{"n_layer": 9, "d_model": 256, "n_head": 2, "n_kv_head": 2, "head_dim": 128, "d_mlp": 1024, "vocab_size": 2048, "activation": "gelu", "norm": "layernorm", "norm_place": "pre", "norm_eps": 1e-05, "positions": "learned", "qk_norm": false, "attn_scale": 0.0884, "bias": "none", "tie_embeddings": true, "parallel_block": true, "init": "normal", "init_std_qkv": 0.0271, "init_std_o": 0.00639, "init_std_up": 0.0271, "init_std_down": 0.00639, "optimizer": "adamw", "lr": 0.000906, "lr_mult_o": 0.974, "beta1": 0.95, "beta2": 0.95, "lr_head": 0.00483, "grad_clip": 1.0, "warmup_steps": 401, "schedule": "wsd", "decay_fraction": 0.678, "decay_shape": "linear", "final_lr_fraction": 0.0, "batch_tokens": [16384, 32768, 65536], "seq_len": 1024, "doc_mask": true, "z_loss": 1e-05, "train_tokens": 194500000, "steps": 6168, "dataset": "wikipedia_en"}
Each number is 500 + 50 x the weight over its row's rms, rounded and kept within 0 to 999. Layers, rows and columns count from 0. Numbers have three digits each. The size before them is the row's rms in percent of the matrix's.

# up: layer 3 MLP up, 1024x256, rms 0.0722, rows 520-572, columns 128-255
# down: layer 3 MLP down (transposed), 1024x256, rms 0.0531, rows 520-571, columns 128-255
up520 094:487563475600426545466546471475543474535410440514461483517452544508536466486392477495516482456495463526547546504438513507598470495368502563577482581521432515502536459477463451531548467509503535485520520548459602518536518501492477485441429418494484476496510542490391522634423482470529543485463522498471582437482511533500545542483525443516505571508429531553500543439487441515472584504456
down520 110:425538507532535525452492463512505480460477496468612590494505567438487510443503484450495480448503404453583496445306518467555527501482506547487427530530427557589595596484468503484521494414545501446457489485414536457484513547482457494537513501466532517490456499530444501548477511498558534488387479500482439505433517394524511586490545523507443478481499421490523451544524513413462582583509
up521 089:464465489593522571491629496447446539468514439541495511524518418468591557539450535485495458526435447572500496569455458566565591391463464524555551542538503413525565518490483460486516494516467535428430511526390516533583592504516513523509480401455437420492403524488410483618458539452513520409513538517436498462492489490430571548545604387474463476567459428521505521523526375454568495545430
down521 140:478518510512451510564597554506401544580479437487581472562398546532483451398480528450578524497584544464589438472495507574461520529638452534516569473391560527438451531534460430511578462570467456476516413501411552441572459560558493541526550506547490477451466446500463433452433512453598473440494563576540557536512505524437520468541579528528502501455494482500570545475537507473468467503521
up522 095:475543489560453474574510523450460506516467444586525480429596534527569599506456549535461478640489451511511543492493438572555482539434422498621626485519483426537608471515519418524495540498581498423438523440485539508665518498507474518548471429501448513471480505464403528597470520514433539480505479483476480519517511454515554539419603442457412414488413617543514540519485447441550485565530
down522 102:514513422507446491484603580521497472515459487533558466514473597482519580534445496524491414611514572543567437537542489460594525531589431581528545556427466530527465459458480429541488487520437475428546537477529574469516530574472498505500552458535471478479455506442447510505452523470525546465483505546525531479542540470465560413488521405464526414566524390504453495429549453482477450462437
up523 110:467428566614464550434599554478474477489416486498480529440496540416484513554517480445493443492543471503486521469508484480606642464412513503554559515532483467504571468475499465524487487489540448492527512562433614598588529611528498466482511407356454508466474513535495537619451551419536497434462606445404583525521429541470551486541534447505547523579411512459507542502505396479496561556463
down523 113:519501469588620579511504563405450478466514517559490555440456603487480429510421462443538444507480504505534515574475446480456458558455513564554613569419503415527464483435492483431539460510585557563476424412537474449534435477444492509458532568543495540595464538461443558476413511449500482472571548559602414514491448481466553494479552587508496475489462519574478523635450496510479477524520
up524 108:492474509563502536455559557415421502427461522523559581467549524488554565551478489443498415498457464553499502523458458526556554472377466596575567567580483478534583429490469471565532494529470500444505480522472566525585539567561471507498465420467447469436411525454508521622482531469530522447475561462421516497496492498492546493580572458499500467518375500539505507524474399439500466555435
down524 051:492502576485495568557410490502493561382427583473483431450521485474504476602518540545526454534394512622474487571450439582499486452534399469513508563511407532515576537501480382436629449488504500448501454529498512484534481475409494481593485483556481555444552569494468545445410531508431474539449480511450593442416486501414453557401560449477582485566563459483439552473474476485466477518509
up525 081:491481544590415506493537560487479561452481447508516467485545482565559541455502576474491354479505492546533407457473500522541500497426511450595511523520512508528524472558506494575550485516504490499460427550515498542572534484528496557415512259505420503519451515442446417576501593470505560451514594491444534518511578550489496515546500392512532537500405580542524577515432277467556524482475
down525 089:597505432452517528485426469486497408456440539491418456467455516480486463541597554506383532475538489533530504376591571493494552466520508472445417565519533508503581524549543520399512518491543416429537518490581430469511440554484551452553551533559506627480541533452496511465515475427440524623485471527482465538499447539504448490485448533629484533461576523468462520496534528399493530543553
up526 094:396440516533530520432553466455372458440378485519539502490601483500505595529478503434541389525463428527491484535472381536483547527425433587570575571550421501521521469462497459603504477489565513349476456447510483530542530491527495543496513435471471438529393529486483534588479478556535530467464482463476528488528473437473532598530569513496543506555456419534475483450438466487458460576488
down526 090:546468509564557523516522454416386389471478489486516508451573539530505468489454469528461502501471466531439401552460512455456567410458477501532546505573431490528572473489469521498437482480475434522562484509417524574552623621565565514487462458420506354474588523446398504491455511589542522445461460450427548465481449520459550546498520550537539440465463503457580456456518444447455541653461
up527 105:506497502577495549462561520422421523454470482485547561444533505463587570545507514498504457504475464524461509510440477541560562445369511554599548546570457459554566453499482509544499480494459485488509437509437544555559553543530469495475454407498492460460416562460491472638441502467491512458461529495401536481500480465481560498606551467530521473508393511499510486528484349477524468516393
down527 055:437521473558483487499480446593470555415379516542473465457485536456524475498415489465553453515541490457599486478503484473483515493555599569517539511456501478554474471450487480513464479550532341443487466503493535503685493430540493550528552563489507395462658465460488481473435467502494479516501441538452458570502408471455508508456572553560538542434520443468550515530476522416505509505539
up528 104:416512473521449537539573474459463527501418444532540502488548562483558505497446494555482481526523506511518530489491462464506501502435480512607566496502461452527565410474432511480492377504529506385512459496530544503536578461598482486485456423494489567498525486532488489588524527405441507394426506491410595458457534520456579547560548496481557533490416579545518504477491432513495578548488
down528 126:523489447520509486575443451495510453491450529514517484397434505420497527432475414523514454468460508441522556525513571435493480449507602471509458572473545558471498615547408429413456440439505406474478520442556476393422500575544502517521506525444487496450507531533501600558562525395541540515466458594528377464545481521440518467526432411465559458499551432502501541555468498445489564507510
up529 095:480473523510426529470508576382365500470483414571541560485564491510624580551527433479489533449503464492531503587508514409611440476413525549558642494510443554568503442521539441584494482537480515470473444480484437483538509475488471482480482418401463481421553509492526543575475529465511565475452532468468472557514541511486547467544532499525489493408439554543500525388404436493523499569400
down529 103:491480506459463526508544493536468496432410509508506554524492487451505493546514504541569506474511473503556503525465480557569519496388525551575596531473419430546533441512422496521486553464492593372496516478338549569507478506516454492560525498489483472493523486537583475550555489499503451461369461421420527516569506492470545523561583642445499499473529417546491495542484482511426471446445
up530 106:489537601470382531475528523497498485486514339583512532490596507520571454529386619556522473482410534546552469580436498526637449532458430480603536441498442534588530481389502496577495545482503558418452499469516525497509492444507479516440486433537447468515489502475416401607509500555448518398528482473505484489441530408489472502486491480466489541436513524551491613477489437507439510474441
down530 095:568495498560452433510548501552513587452516505504478436588466592541534566524526447470546561477509481432507479425499548529530492516465550502425497456476506549443486563493515570603479443571465545466487522516447525492575481479453524523530518473516481496553434448469600537468540504574520453527444550401553571513489540545432426480467515518430569496531553480438518525467541583523491460478529
up531 101:487540541544467521433633494498372438472551511597532469461511536480494587499504537490532366616446397628458493554492420535466554464413449510650535570542448487466507505494514473555490415496491533447448446453571550574589544468536496553486520401409427424501486527456482485585440504551496520422455502494468497531527515459489658590493592464484520491553458458535468506499376458516509440527339
down531 113:546534458551532512528551473385520416418494440494608497524627499501486433492417516490485512531501474527440461482488507464480606416382422571636464448559529471522489506490543591512501558447482419543590530509408520528468513573440558514553479468409428427554537488515412516501437538504521540411523556511489521522483514534537520512436490536440462536428505489608550547557460498515454495605513
up532 086:435487551500454563508548504429495532425477481511539584484533514507559529498469513504504458493451433518478460508460451486541489460373508538593519498539439482537552429521438520558467458476504489434508474511511518571569538531539450521485474294479437493502462481475536510598469537458516525421477604480421560505471571487473524532518570426491516493518349534541541562524384340464504567482452
down532 078:453515524545474502596451467518472440478499452522483418411435492410549407487595577513356533586507482553500546334486580586589543495508464545479529590501460442499523408441530387459500507511591478495478574497591486544527473473491528507440487454473514554552508486552504501471486481438476521571582464540491506411538532506573504493470491515516535511598493528542526539520525497501468492505527
up533 102:536501535598437470590550548451508445563408353576447490505544525495630505506494443496512505474479392495492559505338426555582579444370528511563492498516433471483536520506459539505477502498555519514458494531455453508527600570516447522504486451445423464556492495524509487607474542460505515422537526455449467468528491514447590483574589487491448419536467459511502581533431437453463546467489
down533 128:441490493503442502465616378485490580565613479509522469530407524584472494422448467526489618496495540559585468466414505589477595419467494493441546426477622449501472485605457473479581427577539530545501507478483498507539505414534493512425447542422486494470493516508523462518526506595510508450456449540540537431556509516535525543459550535551501602544527541570522555504501477597464536545487
up534 112:454452539540453500498509562436455528475472523528562612491510505511614529525447514444496477539509447532454553539469447440494537459429550625524511512564480469518584504459498513522513529520487514383534478505447532477555554469603504535482480482464475457523526446475511489569495513463509507472418519449388535516534462515444483562510514451509555514506409468585551524516397447509469519513469
down534 136:470486519507470447526467488452465470526483421549561429517543577496455561434518460419411459477491476451544437511435554459538499518442419512556481563544506463541587466540478554531456490432499522532473465546564462545494494445428572503482452523510507622429438588527496532455476568596517555502555485552571598458534562489474481487402491498561565502573466430490435531511492496492543572530535
up535 107:485498568571467545440493596471456525501486466625513472529543458500538495462471540450528486521474544511588533562503474522582490488461457609568535539530458445499600442514458467526462493547491448393504520527460623474539475502502478500501430393487417495417490542468475473595513558497515531454418541481428546473483516511498568555510567495489493431492401523534531502468467417514469470499461
down535 161:539544539510541494496539519473466467468491544505495464500497406489561494540565484467554478466464532441605468482450472506591554619579566625482505529510469572549556487408422515521515510589487536483483523497418618471515495513548452517573543404476494497445477544530462509525525527470514493416494512559505400477443518525452514505427520420382531448489449348510533463461470492484503487464514
up536 100:528452517545365439547501559450462424510489470490580461541504414470552559592451606418492482533375505538508478530474486512522524505506545570532467528486412568478466527493434447519568376582589480510484543502382584473618572487522499449540569449560472447482569477467406504554570522492509505439539455505475492518538538496552504557449515545510431438483435511562530511446442463472456512505433
down536 064:500443535544533529453460481520506524500565527499489548441553521579523517540462539483478554433550377544422482562499502607562606446476517473533506522457449434474498370512528495490517500555393517443491531503466456477504591528525501534511569508588574457473572545468428529367455554498507409523488471529424438464468451539482452483397483466500460555495564447562420476518453541545422450558597
up537 110:479503537522450579495558496431418494402518457526606585457525484513526565519491509519508457471464450542484538507454421499530554474359465590613517540544465505596545414488449528545514464524488541448518506541476553496563528531536483480465411412474466519449485511484476512585418464478588512463443502447395569494466493499495554556521532430518491490433400567510538514523438409480496511493446
down537 077:521505471588557529452481465585539528566480508447503545406538595454486522381543521550415530436445548498436536496481503441465523432533613567452498472443586477501512566447535397433573438481464438527495528547492609389500505502460491492544488502556526486515545490556525482498521500464502434532552491483602486514541496540646485483397525563507504482585531584499501506496449520528560517577468
up538 093:555517492595424562533571474486493514509413515471400514465581529522548492515497522522445438595475422519450523446433482530550472430358413475559530554554447523548641425520520584545564491505567458496533489483448553614489585558510474524478519412474473454410516514537427520595522535523471548480469474510428548421485536477493607546507546488500486519509454580599459481521494442504443454594441
down538 101:429503524553394545456526483590482432403478518406462574495453476398487502477503552557524552476491448458486469492560494542462565448414568528496441530509419495624516518459595502518480614445545570455431525457444583547527521503537438525503512457420478471526567513453500486536512498483566485487397500437486474496361505390442627550493504420484405503485542504517516453511429457505488530553471
up539 116:450494557564448537458576515464467525423454427521521516456482519423624517493519474502501474529470480485569526511430451586615509449428488512604548493561448499504546451487495465520544478482528540365549452499476475593659487574562492450482519436433469450533516478486489457557476508471484505429439554437382549447507488473459532530597559493500515498488410545486535530550488465468478494502482
down539 116:443437468547448496525520500539522515554437468536541545582451509490535519516556508449480522523583530550585446550506389498581567441483459505575379597475468494597494446519524480465506416467391442576447516458470457518487498540520502551457470543442470503515429498431591451512415500583464512480509519548529559473589548519449500467532435489541508523474434442502516460540447538404514416532420
up540 088:500483527598539525526507536434398506489489552535492523446543487530531558507462553523431413592486473501432493512520519556529470459412485510593567470511462413498650418574486544555477507511518510459523445514487599612515517510497473502527506437495453502468458551527443516590503563404472558448526515530455506473529537495436558459546585469495512537528413495541487504547485432492554476537486
down540 090:455472465564463550458513471464543429474345480453610494513528504498464497457421539565508572495522441480483567560465494459559477553403461530541570575466448474563458498508574491445629567400542489476537496439420595496495490555535451496542534465520476422412461493472524495507489523523478518495475528462476525538470478406487515499457498516438577536539536372499531471542512448509513511551512
up541 108:404444476621536564495535459381444530432409393524522481475527500519493482610502509378513481406531490521499493527410499488541505497442410557500543488515431491503543376523519470493555516562429562476468523451524543573510495577490485558519495450544452503471452493494544462522442559480535503446426503523452530446509556464546532528517500503490574493513488487470535465499496469510561465561503
down541 074:450465426516443531481514442489505483400501459487449448411499505515528516484502543477556434499467453521486458595471419524519580509527463515363590509519454471531514477507495534490482531440455534515479542510451549551559528498497471618547464478495459433491437396514485473531541569521495441445436540522442578462560543506493568525480488514451571462505495518531529507486474517480513544659459
up542 138:452476456575526538503579496432433496510508381518553494474572466542494497548476536400534339428493526506535472570460541504537459533446481590512527495504447409529514334528538448513578501504419491539499509501472531577547504524513498533529468425525458507465442500488516454532478532504545495439480557504453530392511527501574512479514568515497568497460473470461525516471498429514636455523497
down542 089:506506435526433504536532497439495460486548438549497477377493542490487478461503551436558366472487467503504469614497446558520500572505430540355523535450529453490489440469514549553469506513470478627504595545456542518509510539538497520534434426549474404453405430499516468553530542544525499461479526473465558500520532542525438515492538484497558423510498528527588548473492377459557486597484
up543 083:484472506621444530519555546461522519524485452494500458521503507497552545414518602518458448468442464564540548452493497512568518481444481479567506513479477453461515482526515531566521543458448475475475482554476533517524531501444490450487478358482414508535427519477492432574466573467494592417509571508449509516473604530466519519520524449531494523527451498487506539593467331470473528471472
down543 086:500522523488550535490413500473464413508512581493556526514503446461448547472585531464409643442519456418563544477518532488478557435454497515414479587465588516505534495470394512418559500471508480408529546490516488441456466551480496471530455544575527578489506532465489489454468478465459517667516482560538456524486476503515430452484508507573408560458529451471398496474579517504486512549579
up544 113:478483524588491540465556553371439476438496473537573522456537514475561545574483504468513425503489449541500488521466465528552542463410457552576535533597469469528563409516495486548497480522477522461520479506471559544545580541563481517471456354443462467417422540454494481627431517479534536426501558498369525475501487479464532513608585455515485498527400507517510525526470416476568474503401
down544 065:545508475513476505443514570542518586509488481606520487508422527544499515551510466499571454437565512474572483515549517498562523506482499514496565549594472559511522493526438497412473388507469471492522429498473531583561448467448499481511545415483463591504497484537481449430424525450477541562485546515462504465448487512492478455566472576470522515425495470430583493422465480554516504503398
up545 101:482459459481435484443519524494541503496411458571542567491490518440577585538464494420540436480471453550461478563497476486537542495460484538602548546546416492517518497401462550496506438550523489414465497475484514514614564512483454533559501452492459419417504489508537422588491548511501481497469569489437521495578514342539487579509505495475421467485387484525493512551478408427443469504431
down545 133:526488471421537489475450492459531496496463438557489580499417573480447445421430515532553438565498488551444492539496460507539576436394398501543544508481479461480504556562527373520541551490463481498513495399524541537534559491511459543421596561530477514463444553445488653463485494534382505500501543474507529512510505489505510348585495514497546475547453392536552410524511469459573477505438
up546 117:499499478594483558516594493457439506489519476498480444435557485495533512463522486528469407560490417500458509542455498494568516445365491515542615534533481500526632467511509505547499498524527517444511487538445572565633499625537476488536472443437458445484442511482456474570460483492520546452497519492412546488500467414459541511537579372499441496505441542530516512534473446499545483528475
down546 127:510424451542427513525553506506441526459529483538521623549501528518488457571520593443501455491483402506458477590527461549532547475485489555580444598506431492529498466518560478447503578520516447637443549380477474465439538520391454590492458424479401440488575514460476487576472530587515471518574487436422327468530516486459547522517557466455508427430417493563571433481439388489475510469418
up547 095:509503436569394504490545576380448507428478496523609501469498512531533536505546571488510464492481534535536507511488521525489525474429535544583567608544445528504592423499453454529607494552574499483472516530453504508507531506514473492483468382498455473416479508473548530598496507463487550486425525479441492507541510517486566534539593499496514483458423542554544485489467402441497481519389
down547 095:476525493598477491436512497444541567549489504525525571394424424535540558481499622538487453538462498521567516414446544576515425502549511574511452555595543588487512482537419466477468497536447601448441560538454407452405490491459491511486479496542453441515435470372521485488492526437528514469524515523530470558574483490359437482465480455445582491450554392479556501414381454557504465479438
up548 109:484462494518375559487492479435517474483366401475589568431504453515494521541485520530476456425507424515506516515425397550516491502348484542599499518515432481501534432530475465534554512498550522410545479503531549514568524513509480532456407413460459483528513518503512502602501516457595529457494576450452568453461465439508489562566571461520567527512385585547561555526453424517439524451467
down548 168:429489465518557454417553492481493570534415519522461553550488516540558428449462506368461469526582570524535366457553492510526562475520485521463397530396517467579495507579577551494521463519523385407505547469527472454473533516574458499487444523465519464493546482502543501512591493551493520535480412593472562529557555494440481463595488541573470530566506482493537468476519490401403534503530
up549 104:454475521537448495443537555389424517461483459573582540447484497518599564533498496472503429514498493500466516528481450518533536475396520555568520502554475461552601456463474542512514471517471530435452458492463515569587545509510489514485520421471462498436445535464505497600441539441496520471512555530386587468491498488446515504570523494499518458551393483541504520514486398481576517511466
down549 076:439510528522530568435457533574495444508534475525520493514528521483461484473513520489478623510526550495580526575489558503478433449534508472473534565504445502518504413547461475442516450503494505477515589500484504504584500526433397487579523522530527553436569480440454500374454503448478483561431465475504533453479429485430534496443442492481568584585556395472598627500559497623485563584452
up550 077:500471538545471543483512491393488511490429518502601543473586476444597621541476580452476485498483473529473443549479487501527542483426497552541556572535413543542621391479428439506475475507485513391486491478522502451506576532501483525494464441554473481431483513455434524594444500503528543471469482470461496440486519437515531530567613506509430514516430502508531512586459434476473503555458
down550 068:507477487517449530527493496455519513457385457480601610501535523489432594522513530519431539551469466492530532492489515517533608425411414589499492593536449560539658395469460463575500494481502492413516491533447449544548528495533444485480419477486547461456512550499486488488385485501508542474402508495466636449485572441460506519579540528532421496508457502444537484523515451526503478535479
up551 101:502505488634484502536557539414549474553423408517500462450526533469560575544513417531487498505480522476449601517477485472542628448418472479596572498545472529545501483516455527516538515539559547444435496549458495471571537503495496516431486398414480511469482510481450498615452493422507594416443473477442505496518485515452540518582525398486607486487486441500366494529498426460523524539463
down551 125:507541391503585490454530520489494455475516510554448450517510463540626559421509526440536493466465490568591481450438554548481518496467399533515507486581520575518441562509384458517453485522524447497531398483515556599564505436551518507515506505415492520415533501627475487452541507495469479452401585509519499411533444559503559471449480572501509438555433459442539552519462475551505496488539
up552 101:472525489571483551515564517435484519532395465505545516474493531462567561450489488507517463530508516466502571527475415504554595451418435491608612560568466516546555476464466494539502462533477517396484470561438549492570581526531470540546482400442476488470466503503408504600449475469514546412441491497469549478517462518404548495536558424485549514528426487488454588546470427478472508558477
down552 130:451498455507484512494467481538440412475499472518519440421541457504617510409492513453525493476428498570510487465450581562481487442403453539585555499524518501553450508541425495544521457456485462555501455484521535637478505429562511522540507514402495522396537485594561526495516507473465495464433582530543517381506476573526568478490410509526497500555426531479480621541414455634552489596507
up553 109:487483498540505525451537529402462473453451471503542557486550530461530596564477500443506427483476468558488523512457460524609581456374512564580562548547411495535601419497447488528507482472472510458511447497444569546555555559556489517510460350465478512438437501454498517628428507494529526457478563499413551470521468467459539538597589443491500481504364485537515511528485359439516491555437
down553 062:439470454553501502430509535533468490502479522520512469487518559425475571503387471563414388484507499470625462580437513553476420396461512509503478601505523438640465501506499400487513444507355495510578519493486560516514466377503527501556518497456526469482512506393393469485384490538477488503511506558594572438513472487526482458507550540582522535554546473523486475551511464603500451538465
up554 110:466501490605467524455555546414457484451482458554542554508495547515580516497496478472537499436493525509500529527456537539557508427385509619570561538531455452564542440454450462522547450533490505411543509526434496497543535541532502492477525413444521457435450473489573466580391531442503517459492532476395532527537504509476544543522507509536482482508411522529525562547503424528488475469422
down554 086:489480484496520514473530499435519447498480497593515479522446488469531587572530532489472397581526445565508523528432529515544401508504436575484468526533489527487554488511508531448533390535465637472489521470561528444492426579482487556454560488581505485483460470542508459496493526504529513410417510478471478422492512494490516506540458525452483517453517503534477527491553485548527607428452
up555 107:504458549591488542453545523400417503454490483550579563445535512453553564547490495451492460472486484557469514488473495496572529479379470546599566519605465462544628418491478499564504489467485524461496481484494508527538545568541492516493469380458490477454423530455495506619402530481516536448493571489389552481521473487482530526586572467515498471506355505511508494528488371450550506537421
down555 055:444375512543463538545577465578518465480534545479503539433458576397440503502510489513553451507469504469479487493432523445444539451389589541579514472508480454503558648400424522410519512483495441473496456436462463492439524550479493479561507550519550523522508470437474496487439512462571461601475522577494536450589451622514461533529395439455536430542448463495480528505510538518513498593463
up556 090:495502481492412521401512501421506472445452457519578547463560509477478600558428579437487498441491482514529497529491504483529554517457550556538483541539462499498515392390463395506493488517538538498467523471456558499554568520521493496449485440519499463444399549409435493573445499551482530459583494496463557515530511480487458527533533461513486491541418430525446459422475415532484569524429
down556 098:469510497547503568454522517451487459480417452551596618434573554513469467532388523415546493497556471446575478499418434486552513492483423572488469515507413425558604441540462453467620529474549535470527548460409548518506567501497421486478461555451508393468500473496516451512496496548465528433438492405467550525483479471620571543496553488509553501455422417522620528553531495391566507591506
up557 101:492464508542452562483536548419477469478387458536564517510557496445594590506544518446520426408467416539526434529481448490577564406430481521533514591560419482517562432473498511557458457527467502465491461521450545575579551528519495506499470435414468451473449525462526507558461557458567508472467596472436549517563508479518595517574532478523505466543421553515499517550447407450496487513424
down557 130:576495530453543492566540425493526466569522502503553508487419596577485597408457507484601502518559521598504521515443456457549543449480480509496541489515479621500506550524446492542449545523437444472502338465408573538493579592621502509463457411520490467459498469436444444533493475508501559501432553486519472456512500433478395517565502565505434491516461474504540478463495509370558453503446
up558 103:491462497576482490444509516420453434500384473517495467453493511438572587633564479501512466528436440550492503477438504536590535454412482528546536508577462500494538503545469428594498420520520439464507468521462495545601504547456491494493531457409454426480460515446544532620445522376536513481460546517423496485585477545451527472609532485497466454496439424498445545535495439436522495477455
down558 124:515531511520518515501527411544453469563537490596559447541530477551424431570575463474498566480571458555527530488372466587478526521410426457546492493499483522444454550643459607447414384559430580447529405461440555506471429480468483515563434463535502441530456519522526400457478509585489481510439506486490467419543432465464509508503541648500559512553501509452493522492560493546485485498441
up559 100:558515510547537561514554504435434526440456514474514517409598509462523565549539464498516429535504495544492530520451458518505547477342503503581552542547441432557600349543501494541532491542472515478515472508459556562580549592563460491491417425447457488457414493450477538597447491470510529469457564556430545522497506511444560492542602471545505514510406529462456477517478410499561480511476
down559 082:510460532643438476549493553549468463462308411520508449454512538478538545503499540530483553526588418496482482552421472463531480447394449559529525511460475511562559506452551515463506469443550532513488483443418500449385465532486474525537521403559505513485605496583479469558476579466514543449493510454435473426549547506473504560486447528504455444555475466489473557500461420580546476534467
up560 104:468470529552544551493543489487516485470522453513511540487516503500607491521483546509521448533524509591507517502458494513521505505410541491572572495511456518527561434465463440545472505505517557411478513478452481505501476523482484564446490387484467518499361516429426502626496523491505533428512549502489550491473525465473509508549525426509606549537436461501481542497466351381522489484419
down560 136:511447461483522527467518450389488458547459445516387471513491510527494532482541539452500464498510423457442526546493513602507524469510508422518490469552456532560508453566531509537529511436512512477570426491591478491464357505548479450498487488563503520510505496532558523509454532542526477516487455528397490494450529396400509500509598488479445478499529552557493584626531505531471472413491
up561 093:420515581670527497523607552404425465490456428506533464481464548444524521497533470469514424475463499480546505509482506515571585526382443578600552573509494429579551402556510459601531480495588471515458483464502562507672536533609511541469469389500472503460446509416470529627461529473486554447543466464503519527499569508426522526477519432487459452507398586540514534534433420516516468452492
down561 103:403521484534427556411581536559544505475481463479530544528531632504472491584405485496526445569522519636511477451520511482598541522446488497574443529429541384539536404481428432567580465526488437420510582469471577483503532510523504459486496478474513426520519523524494562507479519486465591422513492555458487557504577502462500537445516515494424498499551420578611466510480499448474529436481
up562 101:478497561588484554532558476404488469456432391539558489469489548455548546495480518512512454501450477607503543547422449467549652468409501592579520554569496548536522505452445504521518462490474505420463468500448581494553527490617477506458502416525486526443523513480417484664490496434536516442411538499412510517489495494513588509594499395516561539524445493527527518505475451462498524537442
down562 093:496548496522525522483528472461509438534596462506462463457547449518480513440514434511530450467537469500524486507503406527567501424494459513541573540453511529515469536447425540464490466556469560441495492563518485415487514497445494528530476508351499501447423455479389557472538509480597494476384533457624463470504481486432559475456492530503503476490526496596510660512518505383485596591444
up563 084:517495544536468621470556540440510489473434467518520548513536503446520545475419545529508487428443468569557537515458488507520504490407479490556538553509456560522551457434471457538589492525475578416519451509448587446486461515488468512455486406510469462514469513503429590636499497456566555467471556486514559432471548560468542536595547433519495551487439492536474524501482392526503552517451
down563 092:482524495526529543425504533444496440409451569442582579450471524432497520465529525517524473440488435444667529448462530441554505489481457563551400538536420556562581454481398481523457470450529544414469545527497583502383476569539430507562493471421512483492461503561422507623519485438519553459518510497502517488440483535502483533489533508505467503484451531495499464525512480454504503545491
up564 101:508474528541463528454477519439468581487492451488596530470565529478547508528471529530500382534414479563492508579463444563544522422414417545612532510530507414505576478449484531561470468496427480362494499451453622611513547570551473511495394319523392442485481523479498463633485534501521508557494541467455516500501536528469490599588512452495557514413427560498525479520489372519524444558466
down564 121:537560580469472504448522459468532574429509544483475454483525425455412544549442569506454548523503606483578543443567480442510545472514532620478499525495528559442493481439488522431440613454457420483520544417380597553509459534521475482571529489458500492488441560488391566484520518532412491582519485453490545486438474434508400506496473508475497527513567429560518471501484508527459563529558
up565 101:505522480626472520456543488390453537443475456594573524447557545525576550530501517493501416493482477537491589493445447549553525467357492598570550410529484454527504406423470553576561509497599578495542517558422448491534626500488456491498469439537470491539426526490533522598456536473510525470479540468440472478534494513406504478592545425500501455484448514528541544509451420490496476494430
down565 096:509516503513536464459492463503479453592539523501591556451440581520467572393518536526535472537550484373536548509464542514520523501483534519513497484501535574593491504572601436461565475537452528448436434448482512516502523500466490533434497534446462562373445423540480578472478478432524463478487583484395410477484470453446437514514521527524457508466511381515478463488459481459507555481512
up566 107:478449492540435524494525472490425470431470547465491531397516531472546564524440543528509452587508333582398458556444421506569533424498458481596546511508467576492549552485645502580446478421472530459406452463502479585564516543532480597456521458341473524481512495551532493548484577563491498438566538569448477458581578456478602454443581447481439535568477499599497516538423478456499523535418
down566 087:549518432471402509498518522453514460582395455517483414453482455478477488502576569460491544456514527568568439482510499568471412451535517537509530479512460473431495494504570477558536447546509448481461511516499657514501471536459511461478506522622519601541584472478510440486569499425500465490485469535592491530527499504493531498499520581580495403578490471600498475407517493510429626383414
up567 105:530510542569425552494496491406512494464412423509554529479466457503579475485453507495476488412460426485525521515414443574569519442342513545602551527548450496456539454500484461488573557465531565450532517537454615546567536517493490469516427402523458501537499494491503533591512544433531528454504566479454521478478496481456506568539561422556522509530408508488521535497440417538487563473440
down567 155:429490500457544434433570477527485613532435523529443543574486502540566459441490509372435464574557572515614349416576469538527551454512480534456370536436514485526498521579575497482568487540513395459489525462535488468481551455580457514495442529467490455436487444518464513514536504540493506508482443556495543510545499456468466487557510571576493540551501468492555446512517474422393528474544
up568 096:476447478575509572516558545453453472462453437481478493463587466537474487549492541433540402562478506530494435539427547512550505481426496583518597489491474407541525393543502450502613501528408534512476486470442594602536442546528466545530506368492402513513492508489493485555518541512519505428386568493471563406471485449516505504495508503493626539451447486479516523505499427525601452547476
down568 080:543533467515490478479438517463482498495528558494491466450463528482457474471513554480472422509432489497498439592524487536562499482559476524122549520446507487519526511492540583502475493514488510585476535545474543556510535486561465590541519398499450463434478429542459469495598588552482459459475445483446538463512491497544553502491510488457563410466559526538540479455473458469528503568457
up569 100:426499508521456498499554474434403509459444497559528562474574528477499559516556522528485503522517497523493527530508498541623537500428450521605563524479434485541547393553494506478436421545540523472430452446505579547624549496606487514518481435410436476455480519477481481631516539419504562418562548522446531523492531407442583522497540477484417448526416530536506485509434427461533548506471
down569 136:542463483505537505579569528556588488511487487557537538536592600520527509570495532465504445527609510510596516521421469499631549458482439557520499518459499432533494394539535425524513429499425415481546524477525543517531536542513493460566573482510483457498476457495563506409464508506426488434514490489419465524496558552503509576473533418477484484472557411487551588494534464499562544442408
up570 094:536512541573461508509596650459503465518433558495499434474532569517481537521490543503494377510546470501431487433520533538565491495417432511579589524539568514668616444466465482578585481458573537456484483519455476536513490501494481512464545410494478594451458486468488521616454551460501547417480512456487623458495494526434530519578552441486505457431453508496495512550543408466470488483536
down570 106:492475526502479518393466450469436497469524514496547452456465459431464513564486502523444477520411526630599510549549497504461458484448532528512456572500487546570480531517494596482599441491420560365517613466473548519462498492545456497517505550471510474500572500405488478462530470539521509515453454489516445512564447496482439449482506643467553481508595439526381440503569463581450515455500
up571 103:480486488572444530474524542449445554437394457542547529465522491471619578555472535491514466517469470530506516510448444519572533462392510557595541580586459470498534466451471503535513437539484519459487465495461521526596552530503492483461464385460411491450485529466493489591435503458490569480470538475427512488485462499487547558551560444509509453485412488482508510493422424499528509481463
down571 074:446516513466518534526449488541513508577510536534566469542511551499483442497515523547448493493551521383569454456476518408467436460551511488492579540487444502442488488478511546474525485498517536502548554530550497451535479516578510475536478460625558539451561439452528563496472410413471428539505429475501437511510511506487459530439605507546487618462530471475605497487543556560511481490483
up572 101:478508480586503517528584489427453522425471482502480500525528513415615567528511525485507509444486467506487519498446401546523540436427580515546507497545484469506563508480480522491422463502463551427469533547389486515581566595547486501542513468439480477479459513484484521555466514378480509467489563478424489417580455491434573477568546459458457472474414414490489521469499445394586547573402